Part of a small language model's weights.
Size: 14 layers, width 640, 15 heads of 64, MLP 1280 tanh GELU, vocabulary 19470, 70.3M parameters.
Architecture: learned positions, biases.
Training: a variant of SOAP for these matrices, 559M tokens.
Each number is 500 + 40 x the weight over its row's rms, rounded and kept within 0 to 999. Layers, rows and columns count from 0. Numbers have three digits each. The size before them is the row's rms in percent of the matrix's.

# v: layer 7 attention value, 960x640, rms 0.0217, rows 492-575, columns 400-439
# o: layer 7 attention output (transposed), 960x640, rms 0.0269, rows 492-575, columns 400-439
# q: layer 7 attention query, 960x640, rms 0.0217, rows 512-577, columns 400-439
# k: layer 7 attention key, 960x640, rms 0.0217, rows 512-577, columns 400-439
v492 082:521451506533507486463514601512494526551503462474555531520476490545518560495439460486510527523480467531481504551522512503
o492 090:518513485471499445523565475459568477433544505539503491508452455420484479532525540484465490480505469507552518420474564479
v493 083:513502580564492443470474490522528513534548481489541463517496525608576495516475524579514473480477535570533457499550555520
o493 087:460511525486525479479463488500448479474548475436469536515528507457544499444499425469495430512505480478470432465458513520
v494 084:543511457438569542517473521499426494505420519533521468528570513432506469522474481621443499537483601521501538516505571594
o494 092:526527477515450489537463528449537517529506506491444520503448505511539583431505447469558511481476466534577476500445456493
v495 085:518473551470507510502557491404437471469429553460461517496462569530494523450484533457507450465510498497485560457551458462
o495 097:496473534460470486613491467528519533512488455538507493524553422523469474520473486529554465523475486485535522559529523457
v496 082:485513519570431507523489437507491489461476564560511511420485480496476492519489512541472462521454574496554469531570455442
o496 090:522489537466568403498474548464513539435574497542480541593424567514547550471479478508494490469498564502482464466407533490
v497 084:488536478417504503455490420507539484525469574497566468613521470496481506481532512502513541511518516420426428502497546499
o497 093:481503511540496580501513474520449518521512463476520489453542573490550458430466465499529446541492495522577562471398525554
v498 080:443496450516473506496466443477512495520550501486490559528509497523512451533484482483531484527447520526473514514515461527
o498 091:521539572545523509491478569493465454525472499503563490437527481411490532458538584536456448512547457452575482535518498508
v499 083:522517511450490488480488494460475428486480488529467459475568523518560561501472435450507506550510480432496426435475475477
o499 094:480525539497570530485557497479540515528454445464490514534474501476476425517567512505494503478451520543540582550534477485
v500 083:498482488559481491483535509402428494454501484510451460513532514467555540456549468504449522499610489507539545413508443539
o500 090:564490476480527472522556546546530520495492553496600536548487473535459490471471533526530469524456483515505494547525569475
v501 082:522485554482486429555568535461448485498486470489543508572516565518439515501475499561565489534542530532543589504522490530
o501 098:520573508518473533451502490500481512537473463480535461433511486490529468565529577400454492533529536469504418502496552430
v502 079:456554513464502514561565476455473481509572500556515494515524535522480548496492490499407443466538469505529521529498346469
o502 089:467438478544500433489434552573509553501441479446465527521446524524530544496495516522539524479526462549521526517434649503
v503 082:517453452516515531530467491464513529515516450502479502437456516584526508441503531523522532506494471437494473503542500545
o503 091:562503483501521466411534532475513450513474513478518461517476490471464463484519510507451433505502523529496551504510491458
v504 083:509470516481553540433556500448499563489499529444538519528479450519503469528480475459528478477489575408448563525538502459
o504 095:459516464504477388531553471500408489492497444523521540588536545432554475435457498558425482486490475536581454532492522524
v505 082:493472544480539540480491523528556513503573488505522490579547523468469522487497539478481473520492486549484526517585546507
o505 090:525556539478410536514423490435440492522470411501519555476465518535445521495519485498525523553456555444519491479497499548
v506 085:378444485512512508478516450489516514486521508539458455460480598533498470484489500512504475534486512442441467450560452474
o506 099:572460484507450549529482508460462513501491478469559531517498466436512513585507485485481522457498474528549475432468542500
v507 081:523539453510485460540484538526524496533477493485494465497560495486528539462569513464526610494387546481463492534422527432
o507 091:512522564466537588462565486492470491476509493483544472459539464547472465517460494518547492507576516504572456512542439534
v508 082:523550521488485474492519484525549529493466501492502520528444491496479526553440498503470480488446537492542518479453514547
o508 092:487563450515508520502464517469487518542541435501515496467559542519538462502487474449535484534560537546464398515508501500
v509 089:452532554466540518564548520590428425467451423524484568492551510435429526453501493487509518493403531432514467440480454564
o509 097:501467483498473466487438558463503540506466511451525439516428526511518493504470483551445481499518431617563480462523565463
v510 084:448525483551452473460596558498484508527418472470504454530529439477552488481445403545473446409537458447536512579449515493
o510 093:499495533527535543444436542450508523468448529522447517512493542567519521500462527446585564483590514527490512406581420429
v511 086:514515545539501551423436449473523436455474441448520481503549374555526472524422510496511511479466439547459470511471488564
o511 098:517552472421468490539522538496460477475488560529424508535458551441461524385526500439467514509532512421522481467511486435
q512 101:526490485376455480510569496532489501568428438392556484503486523450496522528481498528534548461535537407468480492483504475
k512 108:470458505348530511589488512427517531546512497472548439488523457408533505491484500479516578466456493468475496419497461404
q513 106:569463479439423471569446526508490481490463530555461529546542471539525464520557550523484462535529493397537445540494498454
k513 107:512463549500543524528481515504451491509455492544535510525483528476521527460501484537479479462477392498505423510530477454
q514 104:512498509501599533498540482453522558516539478440476536506457463468433493467474506456538482527465463477434514501582528529
k514 105:560518480527581453517472558461452526533563554462494475530548468475488512464469518577486568614450509483428515476487404494
q515 104:478539513511510484488534493528526537426509541532513553457523428438484527530471546470489512506495489458467506505503492525
k515 105:497524408496493569526507457511474518485497508499531534459498459479513503495496564512552534569536517453498461462464540477
q516 106:469500543474472523551486521490544524561460502496537497428589418456482499477494468471489487545488499523500517487517400588
k516 103:491415441495507493559553497518430516468553426484464513474422544475532419523545524541467582514422538531480465419559547474
q517 102:516535557511476597586392403484525542480515491482540518511489473449458551474486463529501493444547514465485478491553572432
k517 107:466439550512514477581457448545469488537473508506584448564514447519463547445531477539497458487503459515492470453494586503
q518 100:494528553447370457594516481536515493510443457503520529480453618560572458441507546434511549476400424516498458446545436387
k518 102:516495552431410487554490563559453489481501486471516520471485489532568520478427467484598480569350586478455529505509546483
q519 103:495512490465458486496542508463552500434499461442519551475544508543491499537516504554507508499478548506518503483485549463
k519 107:530471507450504449499484540488461495451579471479462550423534528499412458496549466469546472523499528509454502479537422563
q520 104:541490455510492501511504515553566542474527511503511476487470468490463521522485580509512522548474516450454473581481519474
k520 107:575489453539484401518491476532541510556501482495522532424500428512471478572488498457555536479550463488434480468541477518
q521 099:561546569451518496510465545524501533519562495492473437503530459491483471419517531451446473486463523468518428426566532581
k521 103:538538483482526535531531490520482553450467441522492476542592562441435448538493488457514573478478507489567432456479521519
q522 109:532427496473448508496471476445502494584502525505506552488443425441478546457518535509513466564523550446522514525464449531
k522 110:480471467481440532433457516567420468566486481571542487494508451490490483478657516515523480528482489502512497534408529466
q523 108:507529476526507586545524492566491443571489405547478547476446520542545548578552457463579529408498513493550438471588573511
k523 110:450555449547471460544533489560546472527459512542454531485501531560504484466513505469534526535478468520527487480533513548
q524 104:552428423507488520509466487577518470496496532486546471529469466559429465457534539469523451530486519488542491481496480476
k524 109:525459391499501448504590516574518475508433512513580569479438461492482539426512558514506505561526525513526456439473432478
q525 102:437520578520454486513503560533504499419451526531469484554545579504524453503465520462540543507523526526414421510519463488
k525 107:490558539507470506498485558518517540492527540459527495493493494475456493461537446477547552526546514510494533434523418524
q526 102:525575510551485525514543479481568516493512459435497496457427537486483514483508578495542461491445494523484504507590476511
k526 101:541591476473477538534497535456557510506506450400453513454428507516511508535569554471482499550422490500436460550484475504
q527 103:496592526522421538558520444536448524454571530404525430473510509439513557495556534434443486458538467515499562491504558462
k527 104:529486565473475499556499441573530462456476557419503485495490506454517540526484487461432493460461529521461496477496520455
q528 100:486550507446497436519496524567574536529432490482521572549491531509492521533494455538555461528449488561437438466492518514
k528 105:523522434442508422575553508581530536526462520516513505537476595544492532577525493491497480606402526495532477545576533480
q529 105:537427485537485495513451478502561521438509505490494546574495475541527463486490578530507482483501458500481541500486526527
k529 110:474405486491409496504489484497514529448508499515514507550571443533488525443521505520545459444464504546506538540507490456
q530 103:562499539504454490470571530450470525441514486495492548529406547498465553542500496511481444490429454418470469507541503544
k530 105:523496492510529483475557477420477506445497484449509523539534503551513448554507463470500541511434535554517519527498509469
q531 106:489456468482498517469526476463552430462484528484592508553423458459533470530500451518536524477486525575523435430471563482
k531 110:537468414436506471460487446528548493474516524565518497530447479503485524505494488515507481481459501494450453497448568462
q532 101:406467534465458513554551518585451494461537531507500497481494507499516496533434526608488581472431495530510588461464466495
k532 102:502524572545482531502465536590438486502493476496484440393471464524518445444469504522513525522463542521439527500566557508
q533 107:543466557524573540542567485531459577466493501517546465507514506473459483555503452540404530480497500516522479482422508494
k533 110:491439488520492527589548485468447535479461454473533561530618533530528532493489485560469524483545444591476510486544499531
q534 103:466495454544523498509410531535456457581561488465513506540482497617476495524460522537528493527433480490522529419594578450
k534 107:489509530560489514505495531535577523457534541468542446480477397520467528533453448483515475549529458427494474472582550495
q535 109:507512469507561486535502529486500517521446431461457553461448412602441548500497466526528495455526512434522578481480584495
k535 108:437463474498515501532448502415453537490541477497483471476499535494487502451507490471527502490575473484560491418475479504
q536 104:555536462456525454534545429469456430400568440593554526468494457505496502466471512484465512500567505450395530524449499516
k536 107:491551538476474454423538457490468467433526435561523520515435456501517502470499473513504483499448505506396512589455477509
q537 106:454457456572530486421571450509435526476472501487570522543421499520474471502465519569520498505536498503587523496498528512
k537 109:488510500471489600512471497500458536473447497504539419496474527488440515544437451544529502470490489497541484542468428499
q538 106:555518460484442496462482528520486514404566571461462616506453486507506538506451459472486444517522509466538581514478423464
k538 111:512556495479455493462494532512518531437499580515455503520467490497500482590524494479524453594559502460509588549518489424
q539 106:422516480534537509519496535514562476524582516520493530498512490500408542435494517550559503520576539531444483489474547469
k539 108:500457497450435444541447483485529474499463499527493466460579446509357475500520548492578495560470547620479469502498531436
q540 103:503541425528505498424477440491461523475454436511399561523547477491511471451520475527525563498453525529453449531465453503
k540 106:497519509550501463436461508533491489548455476508487464528452509549500491454469511482522526492497515453427500408496432523
q541 105:530507464515522533487460522439506448506465465488615473471553476581549537483541439531519601589440407543519484525516550474
k541 107:462494540490561480512441554539531513522466473465540449516578453549444586431494429465551528494468461517467427485457490495
q542 101:579483476498509505512465466481477418537567510552474499485503535444486572537469473473475496549551507524569562430463369459
k542 103:512544514552557444548562429393483587482564535551454518447417495436472556517444457446565492478569523503552511457513417436
q543 108:478598542500503512495521489496532431522431582505508441456506457516482547549472531537552556522467565487488489467468387537
k543 112:453540540441457488498548482526483474519458498479456534445534453487534521490535518520562480523477514538491495532502501539
q544 098:433529527484498505478543468570480517422402542480448440485463487582446533586500526503475507498526565512474454468481532506
k544 101:518459428560493480468507560506491513489446509442521469491424459574539481632517511493494548541463543521479496453437497539
q545 107:480470494488418491437509528610531464467424545491523473509493531528503553550471570482500481487445481506460531500535535520
k545 112:541530491540494502459538498479575502541454554495510475420513524514466599507494527519510515486453539477431452558498518530
q546 107:494474527473446496538514498514533506469522444537496505496488412459466486512524516428527483547539487528491549433510481496
k546 109:516546528436508548471499549484511491399469422506517537499481489487506501509461554467519490519500414458513509482483474514
q547 102:446501506539430500493503506477525485572497434535488466473482529508497539468531533562604523501509532442453451584465462512
k547 099:465522526467459463541516487489511467573492412482534493454486520479495462457492576488553496504546519540422555539468504430
q548 105:488530539507493523453557476469517532473489474541494545479518406493507492474456409542505493591562492506580515550548500451
k548 110:591539505483530479466492519497435466436484522572496482495477493443482512479503434542569458541530470518538514498585485464
q549 105:468577512525467441501451413548458477506556563517527455515528487516561546542570465456405520524495480586540482525480586507
k549 108:528498431541472441459469412542583579480534500455519492511524492541541506586554523575496537417519449492510439493497494543
q550 105:512542465445480461449535435570518530519548465485574474488469516525532553515491536497488483540542455499471499512511561505
k550 108:516503473428513488521415450565506584505555486500498431493498449547565538531461479476531508469499500503493428618491515498
q551 108:406478483530503444442458485561526469534539537523457497510537455503524511439512479474473505484464519564472425457517502515
k551 111:403522458534483430470442508510531487621491515468517486485492486459554539499431512446532513471468510554530459485558453453
q552 109:427470510519503475505522472519465528503484453451539579529452531480523557513471498465499470487537470520531449467509480496
k552 107:542550481504444567487492432547520485479474506489430538519501488515535507445453472500428528505537475508525421550587461491
q553 108:498499539510479486462569526540521487491572460531496440497449472465431459536527475494439557477484617453516551522448485509
k553 105:465572503478479508474489529503511545449488537496445493498496549446446482604438528510494483462459443547548525498515463470
q554 102:567544555476503526478533441539510493477525536535511460521488464475467477480515514525507517585450395575502547569573477532
k554 101:547569523490474548435477566498506467509467480449555497452488508421440495477495485503536516515522505537484564521496499516
q555 109:476468530486517493450463481499569494566555542501506472434490539452491519523601526570495520476492479614473494513511481469
k555 112:518498581529526473444531490469528529514541475471505499489510532441453550537521486561514448479524542520546533519518486521
q556 109:450555465503481493518514525506562495454507473526481479513525476430458435471509510458489497497468480428450455500523485558
k556 109:460559409417526479524465501487562509439512508426515548489517464547473525548487511491498557496504511446528529501531466509
q557 106:494455527476509479515456573416494504541455496483469462490562475521522440452547451528442414542555487480531474461539516455
k557 111:465518526412462491572528574504472452526493473428480537532525508475484465504458501548490542479494456389510463515521528477
q558 101:508458560500548506561483473500483484548545489499566518566514471497468480547447501515427529470494473515509536475525514536
k558 104:499541495499542556446500517540466467547495420517463460492498456514507475447470528512458518474525396491540506460554558494
q559 103:479495510436441490556513444520505467509483477485515541588513564454533410558535473510500497462379436490482499537500483416
k559 106:469532501492442486558502395499509452546489525510491462496563553461466531520539501481438513516536438493462603511505485472
q560 108:527508469477513567490431508417590479478478500432524524468545458511574458567470503497533495514474419529559528545508521517
k560 110:485545475471577538470542467516565519447501539514511529454550443490550501468496471504488468466454444502580426539545474500
q561 104:538487473532456545506458497458443584459488491490522525518520541529478470482536476520442544434506393520475560543472571480
k561 107:525489398504547522543429504430488561478543513513498469550452542460619498461428495552481458489541456499452526590536587498
q562 102:429541448500448526437529567476400514590447465465479501466438480450565512511499553417427472506482498476571452576497445521
k562 105:504504473493515456486550517544459460494467477463491573425431471464546586534514484432534489499544530611546461497564504542
q563 103:524529478480483447490499490477438490474580487491537479494508546518506512480449543508506553474484467502559494497503500510
k563 107:449463458530470476477474444474465541499537477506506494548472499449422513467517484521539555500527425497532485555482522519
q564 104:488521475496502488417549449483489473542456444476516447474536448561521488498491483487474566533489533529491536453613519466
k564 106:472522522529579519428562478497530477568564461468510433529498477423593508454476516542510455591413541416461441416540500511
q565 105:517509548406555492530457493531427549548469521541492488472513446523465534488517438464541511543480522467501519459513531506
k565 105:459567526463528555475467549469575487523458470477468474447499496531500578473596486514446525520497465417480457487461459480
q566 107:528535552485518468427472547488427522533528510567586484481523484493501505438504448458510571519498557540461520501456553537
k566 108:499594498410462435484531496495468565493506460567509497553494465521427461452495506423440444460542451503460511486482492525
q567 099:453557491412424489487468603496493451507497587532488487536476492524471451540496491452508418577502475491570493473455507472
k567 102:455544510483487518428500498476436564485546505505465475522467561468541563477473384475456471507458426476514519497480517478
q568 108:452486568502543565470539476492548515491475462430553516492453474463509543435488518448526550527494524466432502438480432520
k568 109:523466506522484579433502437576448471430491514495529459537441464575436523502528464434543466473492440481502498460461460449
q569 105:487497460430484525559478437531484484563482483470489472530457521518515553487563471502474569415493524576486504507461441535
k569 107:486480499467469484553472556452456524518466465537461492503495496470584511482577481438469525502460489511491444519450484494
q570 104:510524495642458538538505544543515460580506506473451502470450392473526550508582503472427514531611482557460538483570416462
k570 106:438477444538440463493582483502500474526536529488526457432456518464591486487528432504476471521531501511484509502516485410
q571 106:476414554530479474454424507536478503533577480499576423457564479418521533481506457490515492535461527504446569478446480474
k571 106:501408577520531558531432537427539513544529613563542440504559419454530446445511561479541483492440454503555421543444492492
q572 110:450552452543509499442454498552555494489609534531471536510515522518509461474541496431516480523503514510425448403476471491
k572 110:527536452578478440466528540581543562508474528553572544436460580553422491479497516461506558489477515506462494481456482513
q573 105:459447460507493429490519539498570504507421513474474548516466530577547499482495513475467505406441486494460472517484435555
k573 108:504487532482465392563483605470581487495471532467484479520434492521524500521505496503493489471418485536516519416485512502
q574 103:535443470488428531478478454465602551467541505520477532481473436475507506601565565542478476521461475460503489534557477487
k574 106:520559517499496481538503458508555472499452436490499468563412467510454552575505511476542472448503535504528471518545501424
q575 110:578494525500533443537461503424458519472492508542504444529457463516441499497441542570506525478548496520506534499492538433
k575 114:481505491455557473491434536511498513487585481400540494450475511446512503476473492649503491545489492525574484520510508457
v512 104:523487441485512517474511498576501568473476488563484514500536549476471509458492527537462481485478602469480434496569521497
o512 103:486508563526521430558550509462474470546520544435584456561491452536544404556524492475416483507576459472486594486501499498
v513 096:475556503505469532465564527554507496546509467504534506524516472546483553506559475513482469489544515437477510505513448517
o513 098:511456561467562498512369436456510484426462533495454506513482499509533496545482490498541516591453435544473493457527509485
v514 101:439572472529499560484438494505443499479467431519549517530452555544530406453487447469498523460568528516502593518534468552
o514 102:482453490513475492509558432501572550432493499492421475446552455446457575510541519472526499455497504515468462473513555484
v515 107:521487484517498436508464517468500493513560517421544534526476496450474539464529531405546513501514563539572466526519486498
o515 106:463537537517496606493507502446466553481441516556459441509488498545490518504477488498492523508474482509445579523541539539
v516 102:453555488480467556393466482472541542476503454513530560447513434471472459540501501483494522533539488564472523430532576549
o516 103:532488503466590450540534419536470462481530504546436436501506574487471529465552562475478522444436536454533473592534443440
v517 102:511500486527532563390535568492413516497496555516548473469486507456507458460554558496490491467529569478470504468499476487
o517 100:485532479493476500552527460497481523530573408513451524463519459545423509528509411546532485494495526562528503551442594538
v518 102:440488521556484436500550497484534508550541531506403534487440462516507536541449540488488545449472519545510549508492439470
o518 104:531536533453536538551488541511461493410510512488554456497568468463476475465548538477459468487496459490480474515499527562
v519 102:480441496502508542490470472482480599429421529471545497549511483511474544532522585571509513601527511571498458490486573461
o519 102:540489527502470490437475480511517392528575539461496560522491463562490475462516429484516454401506568490515492512455449469
v520 101:454449497443496535557479502512505519510445439553521562497419437499507479493535422490473588469485449492432468468468495436
o520 101:490507473539488419441506528513490503531518529451434513512576562504516542496522523571472429502556524551496507573473537517
v521 100:432534458530507463531466468528491449511500464475575445541539564554440482412464412461502533559494523476491560464518529457
o521 100:491492468511546538473533496515518561432478566474517519436502441495575484573520530568514364455471465461464421533473481521
v522 096:477450470531449555498574424496425496475456502434542461501490577490496524417578526540463473523539580505485453504530474544
o522 097:495497564471545491507452541481570458514545561548518501469503469495547493575425542469489548519458461557562517452512482529
v523 106:452512506471549426469464513485461541512465473491473493469534499536554530487496527482512423538529528538515521520496495445
o523 103:529510447555491519521477539531509484497570481489541528479520504475460471437499480505494548539484418496444473503452505540
v524 103:500507542431542538462467428494521585466486486572469517460513470512519500423500547512434525453472495504459483498497560500
o524 106:490518522565491446482538474533539438471525564466554452545468528480454497513509454553476455481543523457519482491497415525
v525 106:509468542506507525480507445486516485442471443490510467491471534522521422518506483471543500521506536492541524532544482449
o525 108:466499475466486449599522482565522565538467497535513542525478463523470519508543575489430426508463485491463482463463487482
v526 101:474493543513447512531478462580439473418512509487469505444525455467509537589485500517483483396428518439521427446508461524
o526 101:507437473464516508490512515494571510517541476516504532517496565543562485444473447486512520545565510515528555552462476479
v527 100:532442498536533481505557581473443539525551561426542475468513462491524491482512502462466436450512490530490564515480475518
o527 103:503578484423463496467432472509559466521475432538446572507508500495469518450569505497470505536491474509519452478515517472
v528 102:518509481553451531490520523447443494516448515482510550499539483548502528553539504475476472517474465466497509476475426457
o528 104:502507558494540456532527510591568492496513485544509472500515570433513494449450508509507491490559482529553490510592482636
v529 100:564513508530544452494475475464448531457535534525528456483542454482549511450526578476528553518460491502454492557482493528
o529 101:467484480440443538491507480566519464558451492463458573525533540500522464583448504473397437464570505546550511519546535475
v530 101:537550516410473506405492520462513424499513528478504508517463541558482555499543507480469549463591480468560502460511536591
o530 104:443446487568462544584507533546500553528471450507534532534507415516473452508513480493549462580387494526401550506525499430
v531 106:571448452424430488549490466509554491454473503431486479547506533541516525515525508456516560457519479427454515468535463461
o531 109:430462502562480487476489527460497511488488503552490504437477439478489492492523491523428453498450571540571457533439516471
v532 102:532516501470521466496496479460542530517559493516527482563506515530540500502522555487523495591495491466542421528514523476
o532 100:465572524538439487453530493530491514482454585444444504477421493468507548573500437446496495464438516493506541485541502473
v533 103:521498515479510556516501490501534477543521562504491448507500466532522532441496549469498475450462460505580479475537493576
o533 104:442474434447500466535472582531453488459480489528478542552461523455433432517445488496460522495492525502426467487459525482
v534 104:555554521539492505508442496437399404502492536502499485517485502508466443471478559514536514491439454485478479490507532520
o534 104:508532517480493452434592567525609524498579499510506494485513463452576587492518469485514471560502554489523523545486478491
v535 101:504534489476498500500469513497493585444500477471494516524524477465511478467439451522486563563527487573485463505536563485
o535 103:477462587510461550482502556518472476514480529523519482493497497487485566513530516459482453423551515482518565492471519499
v536 098:520510509472495427516477541524505501527498469587575515483498481442540433518452504422435550447494502476441451467522565499
o536 094:481461548483456584481428482471486440458497552433512467471493551500519547515519488537563487488455505544483505423555482508
v537 096:475477537462511492493468546518568497497495502459494539493523509539497499499508532536464525509528482500430504471464552525
o537 097:494489528481483489488561481422490549507520488457534472540533561468446570572450462481478473530482529513505459544607460522
v538 104:588534577533490499472429504522486472494451498394489520510427582537460519477492541480518479463474514499530485529511502520
o538 105:500464430528524459597556474465534468483506500514514507516517429463558555541443451466468515513513502535534512527566487528
v539 102:459482523513542515473491567495461538497441514475467505481494475538591451418446455463479486544541499571430477466428454505
o539 101:460492545481483497578498463517505495498497497477554520536465526500394571522457537509480510484476515507498527480468494515
v540 102:489523483486578537467517588470454415588461429448439518508472469526499559522498500511479532515491467511470522492448480505
o540 103:474460541483465533542488468506554504428480569479567522487539509498479507460502457503517464512525472493572529494547524468
v541 101:492542425500444455526497484465512587522529450496512439545631477483566429536540527566494455480530454549506524551505499471
o541 100:523437496505557535459531501484458434436492557476485624476462448532500535482461492477536536514498522477535517414488479432
v542 102:465506539520552495500479536451548446459484496506471472500480506508501468465494482533466532441502484442516549479468499485
o542 104:556520541482503510518459482526488523545557512450532542496526503581459488513475553485567451520439477580461474498497513523
v543 099:518559419555490474482548502432435510553506503408491537526524420463481496486487515561443482556546559558548459569471536473
o543 098:480433493494477538514452474486545505440541525599472477457464582485520477551516503518494546473492463487440562460510535511
v544 102:442457475544501542447498514487566510458499508502518487547517470548459509472505462517499422492483495494455487419531510504
o544 102:605482552450492455532529454527491532416475495468475488465498577501551473594533519495540560565499510492583473629527469552
v545 101:457522475505486502499454535490467474479542470437547561586512494499531504509498485405503530439471492575541433546541449523
o545 103:532480482489555508513550460515537481503503489542427520500478514556457464486467518504537439515553507495452518428501538498
v546 105:471499537519579487508586507473508547502502492523493520517447464455552480475432543427482530443478525501514439526553521561
o546 105:488487468443480547520484495457498507464481474487488513500535547567427493522510432474482449528502481463553559463502469494
v547 099:490492535516430485475483508476541442517521497524532428459465544584503483498495519535481497458505517433558437492555504451
o547 099:456485479468559527494506505567490494511458441447433528504549479452462493559490484543485529524512551536552504496466530538
v548 101:418495527424526432501455552528545557517497482450538535520556567502559531457475489491535445499482533486512463544508502462
o548 101:536514403597500598519553523532501485526518559526488461466502514478487465543519581506460427532496487487516494522512481486
v549 101:574548434499496493458510496539490493513465538511529566583433527529451509504511500501458500514467483627522471528477504518
o549 103:462456590525490519520508498501464486468490512435507478457479497495499542561502549515512444536563570435500564543525499461
v550 098:530507472405512515469524489521517547516537507582527494458557501509533600527519434401495566550522612483501519498421511517
o550 099:486495521525546469495446501485479476460419473471483564502465502471519443493455534636497476458543473527476471525560533478
v551 100:480481457516503504520513412523484532496445553432537481523546461529493489527546520499492547498479496563509555439463522557
o551 100:576486472483486476458486550516512483495560481532483489536506536451491597447490466471471410529545490430487487518546427399
v552 103:525476498468476460538466514525539485432458481463525449525521488513496461441480500484559497477521434596574508499455581445
o552 106:525528472517554528501555424507459520520514415514438562494454467510532500566476480442428494534503571465461474478546472474
v553 097:457501493496468455484557546493460511458506494570526477574471468518597552546508526548431517477540505478540507528498462594
o553 098:472512558477610550522485467511535506493489499472395463445508520471480456482512483473503463501498522553504521454451538426
v554 101:603473495507479456538456485446548472516554517518488476559458464518479442461515495514477535492434536480558562564470529555
o554 101:422457521492545559541558453508460543500435477515519560450438526552596539529461539460465499510569498533465487501515508475
v555 100:424515590510592582522490501477545510467514428456530510452472508561526525439531434533553433538514499541529510429479549579
o555 100:585491419499388428480468537479527500587546565560483502497546489481504432561475493488503578484511462398477460533516452444
v556 100:477478574529451453491468466533540440505540529506508523462547528561468460523471496451558515478555451487536497479487517530
o556 102:491500431433528477506484522505430576543493509490474498479457495443517554468593523521492469509460503523528573550513514503
v557 100:481545535551526501489551527482525452516493472475523521524479487498507526476524498602509511417531440516554487477553509479
o557 103:536482494447418494498488449582446520502542536509496560546545515470486480392469524376477513553481527445465542508479568518
v558 106:465438451519456512548558440446550550401464458530515530532496421522570554560545502475539503493491496595512465456504441495
o558 101:538514504461541480537501501529472439477626503516484497525534514517482466448489543486464526575530542407485567584497549526
v559 102:582485548492452521452527506431492518544482504424435544476558499522477468532534502465487517482534459487529509548389459445
o559 105:467470403551569567542477523502551430524519477516533486574505421547506521497478504540476507523486452527410532445483574446
v560 100:462507446527466418577520447587493437526503510538515512507472482454438469488493489533464489477448561523495472499395500518
o560 106:553495554509585537436461546411445526485527432470512518502499515510577521502481546471514491592584453478513504496526551535
v561 100:592451602529465461532539515523490509445513548544506457546409567492510521493440495504455521514416601542444431509444544520
o561 102:441494414494543529457442462463449537517483474541513481515572499494472485508480476507532526485583455476528574488577546477
v562 100:528455501476611499461515478516544568408565468537535564472464533499526500490498466498544566518477526516519487438516500492
o562 099:484510494521445504530493507394479466520458550483543438539516464487456526527482505521551417425480552511494589553455479472
v563 101:543498528463476551499478483485432531432461444552447526499499533526468481467519525532544524567548504461564482502484452493
o563 104:428493508490452473569459532512569499543512512467543449561459508455519490485476491554478500464547557559458511484487569495
v564 102:511503467480564465499522477437505498483484589466501482485414522455546477460497553489402547439548537507481524447522511439
o564 103:511436581486387589502440555549498522475548456547552515475562514532447463442495457507603476533472470491524440561478517548
v565 101:503489429512474506497472464469486505485588513506531522419514459517520520540480422532542463457465454439534512497482565502
o565 105:501530504500539515447480480439453544581401465508490451562527476436527511463510485501508513545536533520561422490519496490
v566 102:463550483497549511508566469551496487520510453529500537541452464556499494461473561557512506492457467404463466511499542512
o566 103:529530524510524489526509460443539496485530548485489477480557476506500472599561484490473531447444492520489522466488492460
v567 105:534484548511563417530442478499595509443512533495562471499556542480456508452529520445465522536508463563573490496571537424
o567 107:476555482478479554517468475500463499497569432505454454532475482535534535484498478567496560447509523484447506509460506528
v568 102:531468468484513389547461544423454476536538477530431505449490511587435525424502513489499479564397585413505534541505528534
o568 104:461529513510478560498509477493542535411443548476538539549467468385518416588535500516515545477572442521458475473518436474
v569 100:470527471587513485456455552538553539533518513458495521447464455470510570396463476570464517479470468499459469520505486514
o569 108:523448509432538506548451518447431481471499519494541488529503506539507429568447508453521434470545580483503461438471593479
v570 105:521534506461512487553554520525486538493527502491561476516459502542471544506512559502434547515495534487574495497499429508
o570 105:465457515582548510456461474527488461509438540528468509501523543455544483490523500478605440519553453461487450496519546428
v571 100:509461524478548442528510507534395499490541470537540532471498527533525590516569518471505528494571481454476452572501485523
o571 102:591546435565472478491442505436535519574486555432478522489497439494543465466465532530484488535479548557463485504555544498
v572 104:549569477521475611461477477538410442499507502566521546557499565499523505526513501427442534435422502530514491564501563534
o572 107:412520522481487422573469506508559481518501495413502474506532490510554524519461526501541474534556526430468499440534444508
v573 101:507487529472597501547551523451485498437543509439555504490498463544496534498469476497530561554504495557512519501540496492
o573 101:509428496507445513470424467519564453502465467530514462492509508491503500474484493466489378438442540483481523506502461487
v574 105:523434466443510573480436529473473411520525472425481393475522427472534515408465472575570581505528471479465517466548433518
o574 101:521593507536490520516553516536509567525467516540483563549459561476468493545533472413437475516494465468526481528471544518
v575 098:453458513501495466505457524519528440507518513530510496530462534546493524483486552473452463477441507537478411503509505484
o575 099:494540522436485563538535583525475458473453498438475511414532464472542440500468406508555458563517449513505530552576440502
q576 103:470496480504511504409548471488508443459447473565484578539555380423478495465461479515495585427481441420561496478461501483
k576 107:554495466510517530437485558491521426567492466511553579513559444483531510475519518578506541484523499432538521508534528482
q577 096:522515510467476537452473462508432470528483512530474477550500456520498538456538510486408439557453517539481514464569450522
k577 098:520504491434500493544469427498531513484542546519507458480467518480532445509525495520533560483472568465481500532549454422